config = dict(
    n_kv_head=5,
    activation='swiglu',
    norm_place='pre',
    positions='rope',
    bias='none',
    tie_embeddings=False,
    init='normal',
    beta1=0.9,
    grad_clip=1.0,
    final_lr_fraction=0.0,
    train_tokens=275600000,
)
Each number is 500 + 25 x the weight over the matrix's rms, rounded and kept within 0 to 999. Layers, rows and columns count from 0. Numbers have three digits each.

# layer 9 attention value, 320x320, rms 0.0208, rows 169-191, columns 80-159
437518490486496508531485504512490514531510511494527526436524560512512492546501516511504508495508487491501507480545507530511420534518501494547500495487476506495516483464549466459491469499499489477522484490482505498473510501510437512493499550
522461508495530468527517477454499473506465500482483496508509493498476540478564493460480495468524531493473498449526526508542523563469496516502472540459493475476484485518541519493491502476528554506460529473501445472518520543512530540503500540
490488511464496465495466540491495479514507496504552448525496509532476548486499432507487483504458508501525507485477508469552524453497505517477463501545518472502506479567486492502475450465507516562507513484461534507507492487495469496508501527
554467458487528498539518469522519490484517489495536500517495494452507544542526534514521480502523494511495557495469549470512438502500477532468478508518506511508494528499479468440455515545483509519573464495496519507466526557513473510508487513
586504466482517498489461498534531494467490503468525509517508520451547500483527548537551543470528523463505462491506526466497461500519494485473531455496482484480490506480488552459496528523494486483504470451478503483508506498477466492484497465
512565499514549474481497501500515517544501534498535484438469548466542519471436514530507526494468512486473518482489497448517533475473482472475457496486481552484450548462490518486518476528472520480569501476476463518466503487516480515504516516
505467485482498477518462506502477509544537480465443530495510501495481496474490480497509521468542469510464436515493525487469517515470513502442471546451488489469470504497510530439545481505482486525513494516480565496466486501472513512482513502
530466465522481441492560479534555482472456545508500522506468461496440518476506479487489511496476494464480539499492538541516547504514498498480506501551515514475489487482530487517484536487514561504492540460478459518482510481550510519486546486
560490489496508485555522530510524553486488465553498537493516514489519441508446528470496506511515505555513498512525502493535519487509481487483527479548494509480502478502511503555463490484550502475481520492536528473493519525560481490462519470
492456510472463497514467483498505504527478474539470495500487493513471543514487532520498495514438488489491487489491509550528502478509504513449494509481539490501514500518517547501515508488505554509523519460457452489502505540515500508455496478
471430476498469481535491492489476477510493477442446467494517485458501515520515488506520530525511476458482508479501487533507506493520533452525484508493471526516527524531481488512527504420532492563500465501479485524495476474530481505564531535
507545538464483472471533479483461502514499491531472506528514472472503476490512493469530463477489468471497470508491512517521523511480537521491476565513532530513453527485499525529497493457525526524514561501454483513517486539535519535516495484
463507525514500485497529521500472499502506532524528501508489479535513478519490509505461510479504522500476526496542503448502476498502512485550463489442527470502529448507497526539539534484484518494527479503550521539494524507536516512478497523
510496513482493506513526485519542491510518426547523488519491503515503518518501502483482498496506496534452478481505487462553540486462484500503467492544514495441510480511465509518490503484489485534513538475534495527499503492506485527473532506
489522543490490505505498549528465484510476481502506517512518467465458494495489514507502539482506437469519442465541516469489494490519533479502490535484500493509559493514483535492527488538595486504511531458530469472492485468500525496493487528
475521523499435551500468582486502537545538534535526462515484514553466506415543480521491474496478502486482547489512530500493464538447530547483499480518497485484458498478501483461440515470531537527494586528511494498521551458501576517478525509
563543494525482494485524541505478518487503466497510486533501515517514464509480485496507553538562493481564478521481494521497475509471492491507488473433494526489478480477516516522524477493517456505513524461480466496513473523485527511480495491
485511506488501484498510513527532488468458507440492493482501513525512535442558468479483515479505528488468497494500490568472509505521497461566500518489450518522494482502538499483507487505526519488473506460485509535461443477472501513525531493
519490503510499484524471453480490523452473538488497504469511525513505514481555508492539498506472482511517467499508467460514493513528473463544492539499463457536471447458560508467467465531525548481549465488511514522523512504502462497477489552
423510467490509547491485481526487504486551557461549536484522537521449529544458471498550551489541542449522483561512502465485516494521508472524488486462532477483515433488537511526483480538487529541459511474544491484456494478501494507479501513
540467502510487532525498467472476496564490514525464522500458483485486495518500535475453463517515495498495447523489489458479532450519508517511520492494558482508509532483495468502497498486500492482495509535508485458532492521497521459497477519
511511495535487494513494538490512509575480509475485580490480541534509504506490488479523470535499507471547467460470518475491517481473487494544465488493493513545532482529525491456458504504514511502539543493515483475504491485525483516445461472
491504494516437501502522488493513523468509498502459499470485524468517516463487502519508485525494489498517506491502473487494471520529482503536488440498533518456446539513437536477524524511533497484493507526489528493494501534511471544496475471
# layer 9 attention output (transposed), 320x320, rms 0.0326, rows 169-191, columns 80-159
519468544516494485524491491491475502510505523528483471509506512531511523487508502485479507506524521507482509481536461473490458512471494506488501542497523493497526536510524487544470509468511494518483488492479511514520535566513544487500503533
486477473534489497521524456490497493486503496542513481491459469468475499528507510504476466532491520485512549487547522519489494519529511481509485468483523507494481532503530470474501510514496539516485493452499460480560512470488489513499496504
452444520514504532439464512460478427498501542512501456480507500517464487459507506511513498484500504520535504511488499489510517517513523495468536551522509485482547473467490519482481517546481514481545479510518484522535511459458543499506501455
526459486509477480486484491474528506484538549586496485508487510493486480467526466491453498496451564520537525490516486479528490512518514536514497486473510502500501542523522488528501495501517475506514488523476453506587497522523507522481485469
472482527515459498508505505508540538508492500534474493552520537490486493464464504511502516508500488504481516510482497480509483493518519476492503480509519473483454513569498495474497512501539470476528479514489508483453512508469497504508495516
517528480489484511512471469488478538512525466505510488504511463487491513488549456501479491522510511504501493484464521445471503513528489486479489493492457477495501475550501465551490483509528474515500491516510499501478481484512566480493479488
493496527520470536495471463484488516503483493460505482499515524570489486473502540516505505512479480532492501531530514465524495474504521484509524498541497434483471496550462517483464481552534469504501476459489499484509451478473458542514523500
473517482515551532486488469477515549524509519530530483513513463445540487556497508520476474510471493516513457492484498527512529510556509470501474498483440510482498499514497489522523501492498463520473523507502483473511501531515558484492485482
483486479506502513492514486477518499476512462516507525459504475444519512531509499500544492541494477465513520527488528573445468495542504474455491479547515494569550512460504471462507547473502545502510495548516470512572559518515485487483441517
490514535452515541468513506511509541530476511489469459485464502507478469469508519512501482502508507468492490509540538506484528465535514508480506508502494487452479519522516504515530510493519451526491517465521466476552486439499514516502482530
517514522479505505545490491509500522510488494497554474503504523474506485476477513522534468465538497575482518477512437494527528485477476487536527480538514515437468464497504504517524489464484470480471464506505551498506493488523478496531510510
439547471501527506468492458525492476460525490506507545526470512499501503492504483511509492508500511534496465513508521496511499497524496500494498517489437530521508494537480468506542495516521511496509518547532469527533507472487458509524495503
500504459480571474485509492480485465511544475492504509485476492495488532529472465533520477525518494492483484543485541480526454459502474498494531517484490517481509509495515502533508515463496516507459508536493542533517510523508513497525485531
433482462472508508486514509501529476508526543520471476503507507518504533471553518520479460501462491489484505521466513556470491490511549471485511518491534522509540567496489489527528528481492568531506471526490469522537521456507558477497434496
457484498515477496503508513488519472478471512488515522510494461518466494565530491483468485503454523531479476515468465532453515468529510491497535520484525489485445522499472482499500499480502488523472528535542463469494526474523512513531455534
494474462506492573472499541500524502505514472500499477465464524542502516483546473516493473473501485489480483518493515507455505473507489489509456495507508537498517451466489520517489474521493543492488493512499523530513506417464479498456505498
451483559512470511535491493478503511506454529558500512500527456488493469521482502492560476510530480506515493520513472535501523512499529512534507455484496413490487476533481493490481491456475465447511458499518508490485495506493436491497510509
522478511518494503549476493469501525545469554480516488539500496522503459513465509550532509477536461500493500530528501522500517526514504470510529461500496441482453503524473515467435509460507493459542450506487541503460480567466507502486513506
493468545495475494478501445522511504526517537471434515547519509465536474509500508527493525541507501519465538477506508445447450472530490458466515503536492478567506553529483489512483501496461449493555509517468454486472505463502467502496453508
497498546475466477512523529526519481504484532524505437482517437504502492517505516484519471524519486503470473531518546461528437518494494484521514530475510472469495474503485564499508502447488454456466521513506487495553478495492523550499520511
484531494501529489541500517523439467526495462463527530479480518486513452511501496485491486499467504503519507493546506517510460495493533529471457521474504538485460472548498512467478514487478506512472517491501496486492481533490487502480513490
511503529485472485486524511531461489527508488493490494469493529464510501508514465477519488496502481496517492517479494516463485517515526503459519508474506492520506470481498522526504478495495473536524509547543494504506486512503524460487510544
513480483476468506517457487523495526463493474438490514448464504519495498489464499474518539526521480531518496508501494466512475475540497517503496494483493495509516468503493474529510533493508472479490525490540548496544500475523493459509484490
# layer 9 attention query, 320x320, rms 0.0276, rows 192-255, columns 80-159
499488458507501518542498418488503490470514520467496508456534547483501492493549515511505474503511536519500543514507529496509532482521499471490512522508534505526499499504497481483455482519448440543506465464518502510527479475551479486520478499
497494499511557468515473542482486549453446456510509501438465503455484486498518530516487503525484482499524528541502472473494492499527462498541507466494486473497456503521506494494525442504509500490465552537544456483485545513543516518489441517
487472510486497513460522563505503464506524511548522490519504476504510491501484531489495520496510464503524491465493495482511461504467504516492474461462499476489504479503490544524570530465547554497486538518499515505498504503471567518511504523
530480474468499514476489465551538469535558531492483479516520494537514500510476512465493488501518542514467498452494529542482480521474499495467512566476487516542512491482516532527487511509445524511540414468470509543528508522481509507472505513
512497541501508540444483490504485447523504526525497496502545481515446506500499481463543534468505519477495505472514515495520518516495530490501540499472495488526501486498522543525519545495505531476501493510477495469496508470505529512503501475
516472497496433514492479436503530483524577525514496481504538498504485515491481523541513482511492500527472492510503532526505481494506505488444507548476517494530477470475503527490500507498498536505527413436490536544520477490486470564516497505
485476462529529520505502532460503532457491517457488534491452533473479517506493535520454436531522518528467514526498464484478498508562475494505468527498499502488488508485451478458436450502514468518491493493529494513506504491523478497490500562
476517462528529478526503536465470518469465470502524522500486502547518500499516500485492501493520502511531520512508468474488487482500478515521501450509500496466519497541482492512492472530516466508462561523478461467469486522509501486470499460
494484540465524501463504478513528465511513500555498465516524453518521497499483496470501502510551495491480467447475515518520476516498489512471501522472509478525494484541518506568480537501496506485490498553465518471525460501493534521460531462
509493526498489488472488471499490457502513544547521459481528514548514459504484507538521514505479444501506497491460547505533516500448507528491520518501474486508525496509548533502530545475497524470529441478469532522484479507480497497529535464
509511516520534510489521514524497489553495487484515478487502486496503485498459486513513531511473468500484471485452511485534523517496498488500516489508487488502501549492535541464500531481479521493560442496510526518475509503520522484542513480
492518452527479480551517536483477534502480469463531549473484563503491471517484512497446489507475477483536509533491455466486530466520490483536498455512476498483499538491470475444484451491529450503509534491564477522492540478517514451498509552
483494501528479521517527546518510558478488508524503523487468496479489504511480504465505477510498504491500496533530453511503534488533506515502515482491522484487477536470483453484484431548524504532465529517524499523548519480509529477470461506
495484535533494496489461509505500471510509534549499495472524507502586506532512471451518527481497509486522487511474516523562520519473553518504533470476515492499501490539512514522529525542519540477540536527507483499540502518521548500504536490
523464488496493509482501484521519487466524520505455501475514501534525516488522505475542470486552524461478478481523534542515482515465488519509489526502508482516528460498504537535500473501482508514519474489473487517527490547494489497490478516
501477542524499506483489466527503485532467525510522423474536492505523482534483445542462526489506465506502496458467503511503497552472522504477492465537510534471487500466508527524499538523494496474510491486475538512446466546493509481512532484
501467476540484521506518522495502582512452500496483508501482528511516491498470484445464462517455510522499496528480462515504533496529505502507473502524529506510511497478516478481489425507524520533471513486487474497476511485493469524447495511
483483506499498480465463483486533482503512522516478432486516461529545466495481476506494501503504476548516483506468520480520497489424537510493526490518508465506530418519510532552485584541490535501513525521441472497499481518535498485509521472
526511416456463527480484510485529524475501400461495551476503521477461516482473525526480472516493503530477526558520483506469522476514459476484457514456486500505481499487514477512508459477495487516503451489532451500538493449439460492519442570
506479472470517500526471497515535468455502574524536480486511457480526525510533470459534515507517479479464486504494500534528495514474514494485523525476520477499484459495527544508488541508469514516468512490480536495537476509505489531483445499
496476517481505504486507458499511455472474526532511481529524459561499487507529499521539492515458479526484471520485510528529475499464506475518503502469530526513525427516524535526527566507484517481510490494466497496504487468491490502525486504
482490502484500523491497467531549432499493560516501462498525453529569494513536482499540485485563505500489487462493551519540480515442506502497524532533496520494514452522530566552560579499484504480481497544452542474487502547474499534530529497
488532511524491517457527497479459481516520492525507502503453473483517459507509443489521490489508495503538478492503511481488536528487490532507535462440467533483485501519468532483516500485467497496515501506505492552568533465518551516512490471
510494531516491488492491509506495479453477493464480510455478462502496488499539501517473512469550486487496509494486491473520557491538496478509517494488525447499487531509502510467486496510546531487504503515526496526534489481527500479523532523
525520472452523511503513513518483532472520526498494520455504509564464484554488533496492472480507547537524502484509602543493480563471496526470501513539468501495509488462533475491492516469467498471539498524502462477508527540460476505537528474
512454539488529465505495528500493511464482484509504514498521493493489496545469548486506527500478509542491475472484501518484453468460496504471524546496522491495526538498517476494493522514518478500494437535525470448457535522481505539504488517
472505515513508502503472433529493473535478488515527474536512498508545529483493543450532498504513511453487506477519426488471489515472477503493471520483521533485558527514514564515527547523448495499477486494450488480478512486505462464519525495
495535481475536495507515533496485490539524469552511523531514502474518520483485490478570478479518529507533541499518504514479457489465497555528508508499537496476520506494516524519493505491503485522453518480497495467482499528504527487473496507
526498544504533534479555490529497504500491445481497514557500475436469471524524479538513495494464461497490502510519508477489503472558476515507508500491517517475496515476539518503480478517498469498509502459460531506531532511493518500517500510
526518505507477510495538479491496530505454466498483514540505514467479501526517496478513487458498465522471511549546467473465505462512516472498454500459545494517483510512469454489453473550516486490520477518454466466494530477507506479498483539
486493494484486484547497497496464489483491541543492530484470495528499506504489518478507498475555519449500500501465525457500473506499512523537524491523492508481489526505510485516543487478508492464479505501537478492485510544515529538513489470
510485557536503489516473522500503499509488514501487493444492475477467465444487517498502541494480528480481501502510468501529531485496480494518484495487494485563466545530493510437473479510528519486515532509520529504487481458515500507511490483
541541497508528492493462508541524528481489513509526511469544511469486511481483483447506511499472476517502517489535495523512485501478519468489477520542493484510474503466525544480464509464481482494520501491497486459501466496474439522515461499
466518511483512490547509521530518503506481453521518545521517532526535495493472516514480484495528495498482491514513534478545499487436520523521494510521489479508498517506524501500464511474525512503498527485536536496473493557514548455495476517
529504462506497509463507517505488515484474503494487499521467485512496500487522473512496545498519473521485495494504469497501531506534473494481501480484530484492487490486518464498501476523477503545497462550479436507525508485496484475488496547
496492505494509492511502505486508491495486494473492526499484495501504515480562458506503483495484487486500454501491481478469476480530515462505505495490513467514492490503466524492518476514492519503506490526500503526513475473482469448504457492
512504514500466499486494516519506507476526498468536451489505516538474455546534511536484525505517481531472502527500524472546518495515501504454500493511472487506513474498491481498504557510481519517515486536471495538472501472478478513521529521
486529521503503474511528504507502443514495449500477498521486520498533465443519485495574468502486491499493495529577475517452467478522493519531529484487495490483565502510493534509503475510512519535466532460501513477534533557518544450499484476
496466485496500499489488505477528517475491545483501511468557479523496486531478514474482508532501502567518500488430511502530489463443514502500490516563486464512477500460496476522468532489472536512487436556491474455503509516497527509454483463
479494501540499501435466509540549505491498473458486503492551487506487513469503524521443508487491487531449499488434475493555528514511527517513535524579518532507465507477491454521488544559524543520533502493505489532458444489487466507473551488
534485468527496489448476491493510492474494487458515493480503469450497481486514458506499518513500444504490486482478480470507518497553493468481495476478506469524492509505483493434501470518508508525531486517497519482526503438518496494493508504
537482473486498502523510490478497514490496534513473494462510508524492458479481482491468520475475483489520467499483515460518506509504526478496487485517526465507464478473529479512455473492504522485540506522502510484517520527490523516478474494
530479462503494504489516527489492504448493486480490486511512483560499513489532495527498523511512514485495483494503491506506510476503521516449492493513503482511521501511528482526505491505505523538494480521469473487492541518514488499477521503
493481478476505521483516514499498490515581523508501465485516531481486513498511504514502475524512496538498513518533509479504451487492538556500512540526492459491519438477520535504537540463488493507490467481503466502486473514499508528444491453
473495515513527516485492526518536525487511501512492539491553494481481550525499494503506505484518505493494501473452544487507475533489505511486528488530476554506451459465505483515456494483502469477494537482531524529513440474474517520517498503
540498519513518513495541522526508538455492526506457465482556468508472496505557527474496490543472492536527477530492502508477486483501463522437506497534460526522525496505485479497515516484470485495517486505440488497509512488519500518504507503
501490532460499495538566530506494481476480494533481527487528521512505510537481533490534539503458574508485499461491506547523480507502492511526470504484477467443483508493508505557476500497528470517470468488527498500512484568489523517479456473
511478492475540528578518486525462513490503552493482547441489502498520507515474491466465503497489512494541457481467499514544498523507528459506481503547476458520482483473523483474504492475521488479486490523541506500524506511511499488480466478
536466530496546503526483520571476537487491500551505524501493539522506479508506531494483516440493546510486523487460551529472460526485499491471524525530519515456448525482511483496468480498508496471505499469501503506444488479471493538535535511
526455515528490498522476527530457487512465525493504549497523506458485501532467502477467509478475494513495497468477489482534471515462504453504524487556514529483460535473485492490468513520505506506530495520519500453481469495499475507513520496
464463535470497514509535529490476457442505522489472520504561471554479472496548545466509457472504478540485484466487533491539481498437506507519570487516482494501505473502509511541482561500538479518518522476573513541527512537515554514484476436
508467502496513536548491458485519485506480495479499506507467495465541495486522451503493516527469509437475497517481494488498522475534515481529522467523515493516463512506491533488487438476506521513483492513505551517515502507526515481499488496
511490513502479502495465500499484482525523521525523460482511472550478533498538527504465495517482513551494460517462501487538469500498515493483522503493512508532508516475479458492530519507552552522500487525478455521455524518526488515518515510
525501484520535535466487543484496501497445481471445524498500486501498477482466493523513509503474492525506473524495509500517518487545468493476513480532489486512483470489518470489466506522486562509506472517493480513500493466538494511507518487
518478490493511508488508463505484489456514569543478510478514476473471512545512469449520530523502538479541530469456526524496515530529462505524464485499484529491448511466497509514502484483474460478491497526522519493528481484463505570488523474
482489485505534471534521494521506529475519529536549499508481482507483533512460532513499508480480498480483515518491524502478490523490539550493455513510477503505493489491525484509491520487488480463505529504482489494474508532490493553506515484
495500497522521514516465472547530491518517546503500481466536483498481495539478519480472509518479507525498523470467519523525497511467475482533473531501472525502483500467492506502461459513485514497504467479521530518510498458487491497487515484
504506498478518516513499522503490482563496481524499520483460454467514485479504489505526500516507459474500502500517474472475511496565493504518488501501507495501503506516522529486499471495514492527449535491526558509524516518513490484482488494
582529493520488526464535495477510551488462514511475475515495498532443513514469489486529520490464569516475495523506519498453483480489451516491482477513516504484514546468522463538504495493486492488537461510411450451473574533483515529502521551
503500505543467532518498505480484522507499530545509510512485468478524488512508492501508562532510511541497509461484451495519561489522482512517492482486547516517454513511485471502489478529492500525490451504511492493506527518522550553495508493
497494536520507504513484520479460439504525524514529475456454539503510417543475526467486480450496515495515473496546507472539502535466501486545521488486475466474526511516506501477527506487489464479498501512493465484477555533505511505540492465
484503465499494465496502444499507518464495467473467521498495522526500538492534495501475476479541506494506461471453535488493472494484516487467504522522500454454517472500494514475547502510528474500512542499507479538539445504512462477521469526
477474517483508466537476510528502479516517515513494522466500528494534481524485551491497477473510511459467501512530541490476505511489519519502485521496481503469534544537449499518501470487528458475481544504517531519434512505473515488531512498
519529444508519514495530492481497466516522485466482447518455503477491486467534486514501484485530463481505510496528508487443519479494505506479547495491473490489544489511542513481516510483502495486504502501499499543520513520498499495506513500
# layer 9 attention key, 320x320, rms 0.0273, rows 192-254, columns 80-159
528498524501511490459485520523454501478463499496486444522516481523530518535473478527491533455512470504474482510495514451488475526477515541495492488516513502457556494492525507512517462457555561444456518501495446500444507539516525537493544474
468467469499421506515479465509500488523494504547509473546509454459510497449539490477512516494483508530503502474481490508508523489528504472492492533497488473509488489510487520515551521477520465457500530473475547442442522488479476513537527469
493492470497531494528542521473533515520521510481472533464491494488457507483500472469498449511547529508512467482525491504508534492502487520454500532506518510500476479477543458523466504505509497536481506520507482536523502484501519499496445505
499493512551547505477499501479463523529442489473478479511464486518468497488449494523479475449514491500527505492473529482461482492476498538507500489516517487505509490510472507469490474488481490493462521514481449510478505532551521499463543483
510491481520542494495516539492508539522486458488442513493487506488507540481483511478518479490536543507523504516486542511485501506507503550506491482520556498487517504469513520507499490481490583526465523467478485542507487502513501485485481507
511539549541527522442498513510456514482454521476472498503515519524520521540473521540521553480476488501511525510505535482489472508486515523559490477536509522482534526516487479497457473510490502453471516489489477484476482537517530477487499488
481471514522439504505470520540484462486486565478569471515522475508517511482496471506514491500460493502478502480515476493523497512493490434497510489427453482552473524497517495514528506492523450470495531489497526511477521490491508529509490528
507457481492507509516530496479500509531549482482502541494508514458475507480495473456472478489530535495493492516492519539495496502519501500465486522506530495502451505472524501494513517528504499514512476489526524513527529462487484529522489515
546526556505531467501529499528482517460481491458465528506488525483501502523473527516485501472517507492532517511481503463481496511538506509560502499477548495465495523518466500471503419470503516507509487498525434515546482478529508499503510512
532523525467548491481488528549510497505469493488491477513526499510532493556474551521509536517473496505505498501485515484462477517487524509499472505485506530506545509482511530514477481485515507473484468534510474468451511544453502482509511497
532524537487496511477505550538494498483482531501498508494532503524530499511475509517516527509508499519480494495499533505519463500481488524475472525498512496552515515491531517508492503531526498477477507508513522462456487514465485507499489503
465494462502473496513506473444532546553554474506450529473481449470472519471534462466472468512518472486476460459537483531515527484499500531436502513504514503496485499490529506467497543488531478507475529506501510547534542484482519500503478501
490507505506484473508559498513518490515517486495524509525474502462458506467543482474472470474518503458471502491477462504507517499472527489506493499492524497470497489521492510492491510502508502521494503454537550499519522468519517500478476491
504518502498500504464501527485496553501486448485484461526517461519519479553452506566494543508494508505519464548499504440514507522454484567465491496476533529535530515498519529499464479514505538471517482503506508529490522502491491441522503502
535504528518501560509481535484508474486490492467498500502499495501507451495503514545482534475532529514488503538471532479435480489503501463505511524496510530525538527521500501503505471491443543450534461548469446476493528522517482507520538470
483503491474493494501495499522549488485528514526466529508552534483485511538492484505487490510549469485494462497522526537478496490503496492475450522503505494499481472484539497501506522532491478473467446523478482497478508509449473496512544487
518455505497485464516515463495521520508493472518500533512467507482464505473554507449487491491516509476492524537539461515501537506542505516500500520493547485502481475482525494509516517498491501498515474485483516473530524483461471498485503513
566483522482521557469462536511503520480473499488458470521556487525541510588449553507508519453483486541528481497484536513496484491497476519473486496502480483510503550448536521510523534525434501447531431529478448475518508519482451506536547500
450499534524494467509442510442474524463435549464510481517499523524559489507489478447507491510488516577509534454509469483509560482531515439544534473490463494523501507486492462477493478507493511479525509495477500497534522493552511504529487504
532519504474519487466504534499498500472483530498474461518541529489524477554499504548511506490503507514520508496483523515508461501484480514516516506488508512517496497461514492485500491507468495487520464531477496513489492537509465527553531496
525518530516519515465480589525511485464430560469461481507546499547542494568457530509530540491463499533487517491447556526493494484493442467508524517483495532529534519474490465531489506502466514440523465545458470467466497522488481537553546519
531546476480483501490493502513511499485494529497505472519538538518525501497480490531533515524501489483495478512505523511510462495500485503489486491480531506524534530465516529489492506497490496507473460509473500534486494506490506502532534496
484500521502473494489474516488531505515524516516508496521514491523498529521479508551518506502473481466500510556468479490558507520492511494525518499515472511482557480502506512498518475485535460495432509427550544507486490543478496489474525485
509499474502489493479534512501470501465473499583441516531525527522516532500471486494513501531498549537512477472544502476518438535483573513505464489497476520491483449493494526562467491489527532469503500509550507524532526489484501496505520485
509483526498488505525468485490477498479496506548517501560524496513505517481523540515489512492540482491528518500490492529478530486567494519525526489513548492473515523482539442470499488493485484450527487520457490438500502498504474550514531514
543440540510525494507499465497484523483498521455523490527523490479501478461569477484459490489542586518459512451492484510460503514547529518489531499545495462489445565490529466536511470517528486476517484566535450459524527500491556500488453524
471551459506492468548511481516534488528507469490492467475493509531493529487519511463478509533498515486467475513517519492489489449492478498501525500480454515488525515502496559484550524500476498486526534529479504507542509490489523528515526468
475545520527465518497504519465496486523494466538507500518475471497527477485494513497557491544474492489487510513517466478558552477522518541509522459537507491473505504523477501480517522532497508531480506433476509531499513529532499500517496509
516493559507523488486529556534503478546485495470529512491531453482486505505500536534480514505459503510477534503519459496494516523487535511500474535478466472517480493480511521536487540470530520479458467498474498502530516566531565470484457522
502511499515508523500531497472468521484460517478443497517523488475488527486530477468525494502508548495524479496514515489524498496500501469507492496501521488503466497508450499518501513515532514497481530546514467510530537508538506520528528520
454498491535509505496480489521479539557529490496531526515483506512484479500505520560506483498505521486516522507513486511529497528503485556506490482488504517467501531522493465484483471493535540515495505471529485491468498518544500490482464484
500508470495535506523513475525503526499529506504523495471475484509498489532467494498530512479497538465490475539513506476515544506500500504525493486517524522495520494531454507508469468513510494475506524510530508496478534477500476476486459504
503535516476539499528509522518517542524539530491517527486521550444462493487530490476517539495553501525487510542474521560475477524524486501479489497518506480524497522468505495461507511487466475484501479531487481483497526528474457498538554523
500487462502530506524496514507473545497497448453496491552481494536489502513475449548474458532522502499499531512474475534508532530524465497463493502500480455505471519487524507438482530521496496540497495509535459488519539465524497467494463472
541488500510525486479517514456473481470483506524454533500529545498496512484523479496521491497534530532522520478535534509488468488482529498509470500507487512470450491484488491504505506502524485510521471473525446503543497505525495473480535501
529546468483523485524502491519524476530511511473484477496513506501510491477520468472508457506462480499529475491499535512502443499471483482461476536459468501502541476526466527502498523483507476494485483541500507521530450524477446499493505511
516500503508515491493503510498499496492512552459453495507534534496540506468499487518480514495472495542491521482512521495498532525488447482483492504509498542515477510459495483516500495513495534509534482528529472471530488496480488538524548476
446496512483474510474536518504526493553532504483545500526474431506531485486485515513504483540466463472466535523508493481512509492491507528477499489510477509507515488535470550531487527452470515556458541476495539511513513523489547482475500496
509502514473539487499490522471496537474481499508487471533548499502516484504538488518493525494512528503541512446468484510486504521525491502495530472521518467524462535473520461485541465536494518512500470515520476454528512479529487499477518511
510462478483520473478495473501529514464512513511488501491486525501503452526465453469459497497487464572484500465469512467522500509484501486487506498512513474492478481456498475480506525575505523496540475547538494492524507480475484497483475514
511498510492518473506511491500514497481503541497460480515530508472491502480469508486494489512533488505487487492514522486494471500508523490507487505510451475522490477481507524524517521494483476517545490562477557512512436518483507480501501517
516531540503560503520490529474506520506479495483461532478536492500470507505509480478474476464514495502504527495519528548460493508511495516509496503514506466473491502509485501517503471522528502453504490505497466470514480519535453441472501500
546538493483520514461518491492501508453492516508491509533510531492530473495520463477526509508453526524515511449505509503495460536488480478497470512494482535470495488526507552527503487497533564524509493499539460522514492472471471509508492496
518545515502502528490488521506507495539491503504531477541544495528532508479460500507522519495471543508483523516517485495561499489489465525528509488501525501487523488494516508529496491490509539500473506464472541518500504543491471478478512498
511491534494488489509482514497503550501499499490559538523530512479478476546522442521510510493518480486535520518440488547493534549524467510499482518500511422490485540516537495466525472502459477484489442494516503502486514524471482509504471493
515456543509544505473512493512445524472505548505521487545502488459510486471581496481523492469474555496480506464455484528482499525530426499530524502499513526528520517485499464528552521504468508491508487520521463464500480497480511571481532514
506504531497499480470495547551458508511488464478511526517504496464462480494550493557478480465502493468492526519536483508492529528511512528493519505487538500492495539572537488531465477490505556530465491502495457512498557535534563505507444497
515525516508516514501478528518468525506509480512449526460542476448442527468541455521525499450541536477514522474514511527450488527524512520487477509508532506505482525504564474452481465439558500481488481506510459482545532566501448518514512507
503441516520528498514483504487486493491505482460512523491519498492414483482554527517509485445521504472505524503513511530428487525531503517516510497507501455499486512504504445507498512487497509481510456534508459456513534512538477516539491533
524458516505542479506500492497505529513484483461470558455520525467448503503482488491485491520540504515494522469483503523479500511531467528467477474483511485534436527477523496485485485500518479467501492549503473475516510536530500490514508513
494473513469525521504502519495464502524515506522523517495488438543535484525517479557471478463478488473541534510402486504467503559458460543500513500524494473488527524531501479517523493547499520506507537505506493529472477488510559471469474478
516535504497509498482500529546524517532512491465515463526496470490521506467500501516535486543464508495500493499522499522526491529466469528466469517469494526540508468521519538503482509482546521510421496501494530516558491464488503480486503509
516469491503538527481488535511479490487504538485523516495486493454524514516539510511488484487471502497484526450468521494499494501501461523494491506514460545484498515466493487485497499524480497488529482498567464481505454429481523543500490480
518522521499499456456507530491477571490476497507452461527509434498464512465472511509466534477477510514503506482507549461497494540500457499453521500475496506491479548477519513495473508514511516477530495543540479503565549501497511491542514520
508489542532512473493502505504487489525516482550544539487511533463512513506529493546557499484522510479552506507515481524484490531536530503524501497488539454489492556545526457515508452449523508525441448438479505526484469542521498505442501518
498500522494474532528490494524511505465490498490527506472500509511514470516507530511507525490519506520511540495524484481567559490516521515538512502514559544495502500530518479520502468497497527475490501487521510462442506498521494524525485513
508486518506467475519513486506516513503519514510493487510515516495474484545513510497485504457524473488512478516490512490475541489535483490487532475494538486530503528484515469502496503516475470455532494555466517473522483499496501510490507495
482523509513508506478520555545509481527507494474512509505480490489528512519456493506542472502478482498485531478500516482521497490483509549472482498506526509511529505505507543532440490461508507516475540446531526512495497515490475494494479503
505518552540516502463509510457461495451490481470510533547505538472484536458542491485514512513513559513517534467584528541508507474504519509502499486500499496478454514523487466525486496538517522517489485490507430456544529512529558557530520501
502497523518497495453545525539481506476459490544502534518449479483513491479502459558556510487470543545501489477531508489554495492449568505549469491518505524491493498531531487545468454509543528527509496473520480500500521494516525515451469499
488477486499489504544518484502487488544513493486511506498487503489473514492493530514432483488543529477501500533483527537487489484526515525524492474496507520509525489481493474497457507481502516509483538531497487510498512458519497440475494499
448451456493483499526460494530488443517518498478468474498472542513514499532485462502495499520491458509508456461464491539467446515498527478455495531455485449477529472498481508509477540466481495527474465465448520488524485516485476494516519461
509441488500444529535470498496512466551519492482553501491491461478469484492479523486471495451530463482492506564497485494480511513517515493517511482512501467483521472509488487506491525509488469464512547516468528482469471438479532485482457499